config.yaml
num_hidden_layers: 10
hidden_size: 384
num_attention_heads: 12
num_key_value_heads: 12
head_dim: 32
intermediate_size: 1152
vocab_size: 16384
hidden_act: "tanh_gelu"
norm: "rmsnorm"
norm_place: "pre"
norm_eps: 1e-05
positions: "learned"
qk_norm: false
attn_scale: 0.177
bias: "all"
tie_word_embeddings: false
parallel_block: true
init: "normal"
init_std_qkv: 0.0214
init_std_o: 0.0048
init_std_up: 0.0214
init_std_down: 0.0048
optimizer: "muon"
learning_rate: 0.00219
lr_mult_down: 2.0
beta1: 0.93
lr_head: 0.00615
max_grad_norm: 2.0
warmup_steps: 200
schedule: "cos"
final_lr_fraction: 0.1
batch_tokens: 131072
max_seq_len: 512
doc_mask: true
z_loss: 0.0001
train_tokens: 605700000
max_steps: 4622
dataset: "wikipedia_en"
Each number is 500 + 40 x the weight over its row's rms, rounded and kept within 0 to 999. Layers, rows and columns count from 0. Numbers have three digits each. The size before them is the row's rms in percent of the matrix's.

# v: layer 6 attention value, 384x384, rms 0.0826, rows 117-127, columns 64-127
# o: layer 6 attention output (transposed), 384x384, rms 0.0748, rows 117-127, columns 64-127
# q: layer 6 attention query, 384x384, rms 0.0564, rows 128-136, columns 64-127
# k: layer 6 attention key, 384x384, rms 0.0555, rows 128-136, columns 64-127
v117 084:517448479445518484433497537494474556445561396461528493576508518566539497522496519514520503525544537445453454519532532485505538481464507489460530462503505507483541467473516509524502491486459474
o117 084:481508502486517515474528504500474434507498518477482479491490524436513481478509572467478476553485479440446483445517523405470463479451524527486514479578487456541485527509469560520521494500523475
v118 098:549530568455561485480476426439516454409483488540514500459473525534527547494531445500489555497516537430536505512506534546508485489469470492447477516470502506483489529521501514434473456537467459
o118 093:463511489511475503502461501474429498550515493500507515512496496571453483524456564449474466431583454544482556533516517502488553490464489531520460492428489539503584505439554473545561558544525527
v119 089:511499521484480489505406478511472544411507494530516540450481510534504519556501507519551527410556505519512504457468542563505531479532562518453494533469526513540538540504506442437562449509534426
o119 082:474475538486507490455488615466459456521496480435500574508539497483508472529528544425493435508496508493550461526525487475544489515478592491517472508483523508492513457518499503516514562527544482
v120 091:519470442467552533513528499552487487542502516537517467480509471586501471549541564590539462554542532556594494461485455468515416487561519484552499462488470469523501465392478500453536474447472451
o120 088:452496523553512503445510492463585497494492515451545460547550573449519484510470499484564512483406494533455504504475551521525526503412493458418507533450540469455516556563492515496463484452457513
v121 096:466532499481459507516460461514524487467426506534549494546490504541501511463557462514507523452425521426513441500471511549454531522546534466474482553582446458539544536481497540495493550544486419
o121 087:570467494586482529448588494492439516502515453507513448535454464442458553462495574463561538502553506529453449444524564401482581471478533573519557494445517578509556452545482456446498569538524608
v122 090:496466519515522526500480445491481512468488485573543503488413460513442494522485494441424531557515494565499552474450489552527467484612521527494533476510492410402491483564526490552538469434512464
o122 088:601584526462444534538498483498411568501433456469479522463461529484488444440465492526528490446500517456497359554535519484505547506462545511475495476497450548480448467549471447541503579481526498
v123 099:464463532534450488436535465529521523494507453462488569409450574490553565490485497496491467473525394513521458509512477488493493472504502543490418479455493432467413486525518414428520449532525491
o123 091:543487528493496514551477446480523522525655490467429487600575455444434418474514464521496519512511431511508502487530520512513475586505448475470568527475557509530483577478507533538515522503562556
v124 089:572590534524479522493457470483539443509539507466481501471460495506491531533498552541563544458564497555471451543457572493514469494505505536584482501483456586526542513504548511487444513509492585
o124 087:474413517453514415585544502565561558464485460509523473565514539486560512468504518501413496469518441522513623518529459472490502491532512472442448505475489447505424519462414515481515447457553466
v125 089:516475555501475430505459524518435458510464494524518468470503504511505491486541493467597587508461474460424466442529548507440449503455528555483490475466525534592556486532541504498514486556447486
o125 088:463572459419526480530465455517534558553525530544476567447496497502484496548538472576427460465501555508529527550510438491442464430502466530563483438427463444481478397446477514504499529456511457
v126 101:507519534562448548505520524510604511485452441446480486451503453469488466501431557538509469464490474450475499490514519541567487565530473454553525463482531520494513427529487497487456541539471564
o126 096:550453478559479454488495538411398485572590490499417487608491550569489550476496338595423511524481508553475521544527497526553513587474493507478536458475504488497465512514511531561491474493418540
v127 086:533544512474523496451475482414445502542533547510474409499539503464511515477474456534491464427467494508518512448467492439520495519523469512551453428543528562448545490490504541507504447473508496
o127 084:493499468563485483494475532578529592550428505508543585476535524483529510503467465461498482560519472547467495482538513463461460459495501513534474488351425482503455493459514533549489492483498495
q128 140:548512368539452506513576576550524437498512471516409557442487453503427554469482541465441537504517543502467535474511469470529552513452497495551493561489450530508596520494506504484539476456536513
k128 127:448418474468445473448515488570482506456448504497540471518565561480518458528452488464518455454519554530558520516521477517480428516460547506500488490488513477527534521394471490479553467516527492
q129 150:561471439499557561456557547526494447469489517521517549571524518510476558490421430531559525514444449552488523482491477510490473498536554517515515540545568494523493496475494526456494481512504479
k129 132:429524488541591524454443466532483463464477580520449583533520488569520519567518482520547514487461470535475530461405544524461494552520566482497543473500438471467480523492532534496523528472554505
q130 149:408553524390483550503556411491514445592504521450438434476466567484499444472497499431463437501503534482419544513573504529439501509478516493499462513453500557490465504544446552460541434484435504
k130 140:452494492509538574562538493567501475403540528456466508446474516490498493453532414550582544547488465456460455488422562513486427489487425530478477558440542464449460462548510601479510486490470456
q131 153:496484510514534484533547501459530459490510492489473477534551464466518484490466524570571560553521425469475502470516542475493498429536477496508527459532464465522472558555463514470493481484500523
k131 130:460559500510464492509511524495545482437452489444465463439487522518461496559540479481473525514528437465540590468494539472479472521448512571482445529634556459489510471506487521517478488481462480
q132 153:517542516494455544500543465481461472430469487531510564480406554476508534502535537489493550490489564547447445420472531406515522538472517494569544540502498453473520571484466525556455514490589482
k132 135:512470503548437450498465496525481528502489471431505483455440492511435428508544492496466474527452535477497536504498522525483530535538431489522462506517506484512528536513490477563514468494504505
q133 145:479462532487526456593513497453391581529517525501475471521502527573495407517471512565560537534564447496478492530575410521458449526511477540430430517455508520517508503562493484391491551477477451
k133 136:542525470477426468465514542545411509500527590507493479492586497509492486481452527478547507463466470479452469457457508559539481508479488469477502522397455498495517530500533437524403480487472509
q134 161:567521503558443522410519496572459521428444524478515398446527476444489499499567532524507483422478475515493504488519490427511538493429493522560543617511504501487474528535482466517462527446461452
k134 142:527428505495544583544482577525464499506542433465486487527473529479493529482521567445445497469437420483574450433562509550558482530559418489469498463551423518464497556508509480512468467538437554
q135 147:452504544448493495551439483459509474479557436409450504462509469507512516547525470544473528590504503498438479480524493463505449473472455459570479502505513460501485527514558505488512524456483482
k135 133:467518536513591443501497486444399541599453478509466484406489514516544469460458556569572528491522486561554441497537511560515480525548479540570511500539567547521563475496506580456514515507500499
q136 159:565488522490419536534500557494444503475470471536444554471516508478531547473563490537539515491535499458540547468480526456486544545495468496421498505397450508496491530448488474474471487444545493
k136 139:523498529537465472535561490504480558475461514506527502496521459547509512529458498486565496476469474515467504525518499560438503570523564464548492474408511527507480575546531449470465535476436495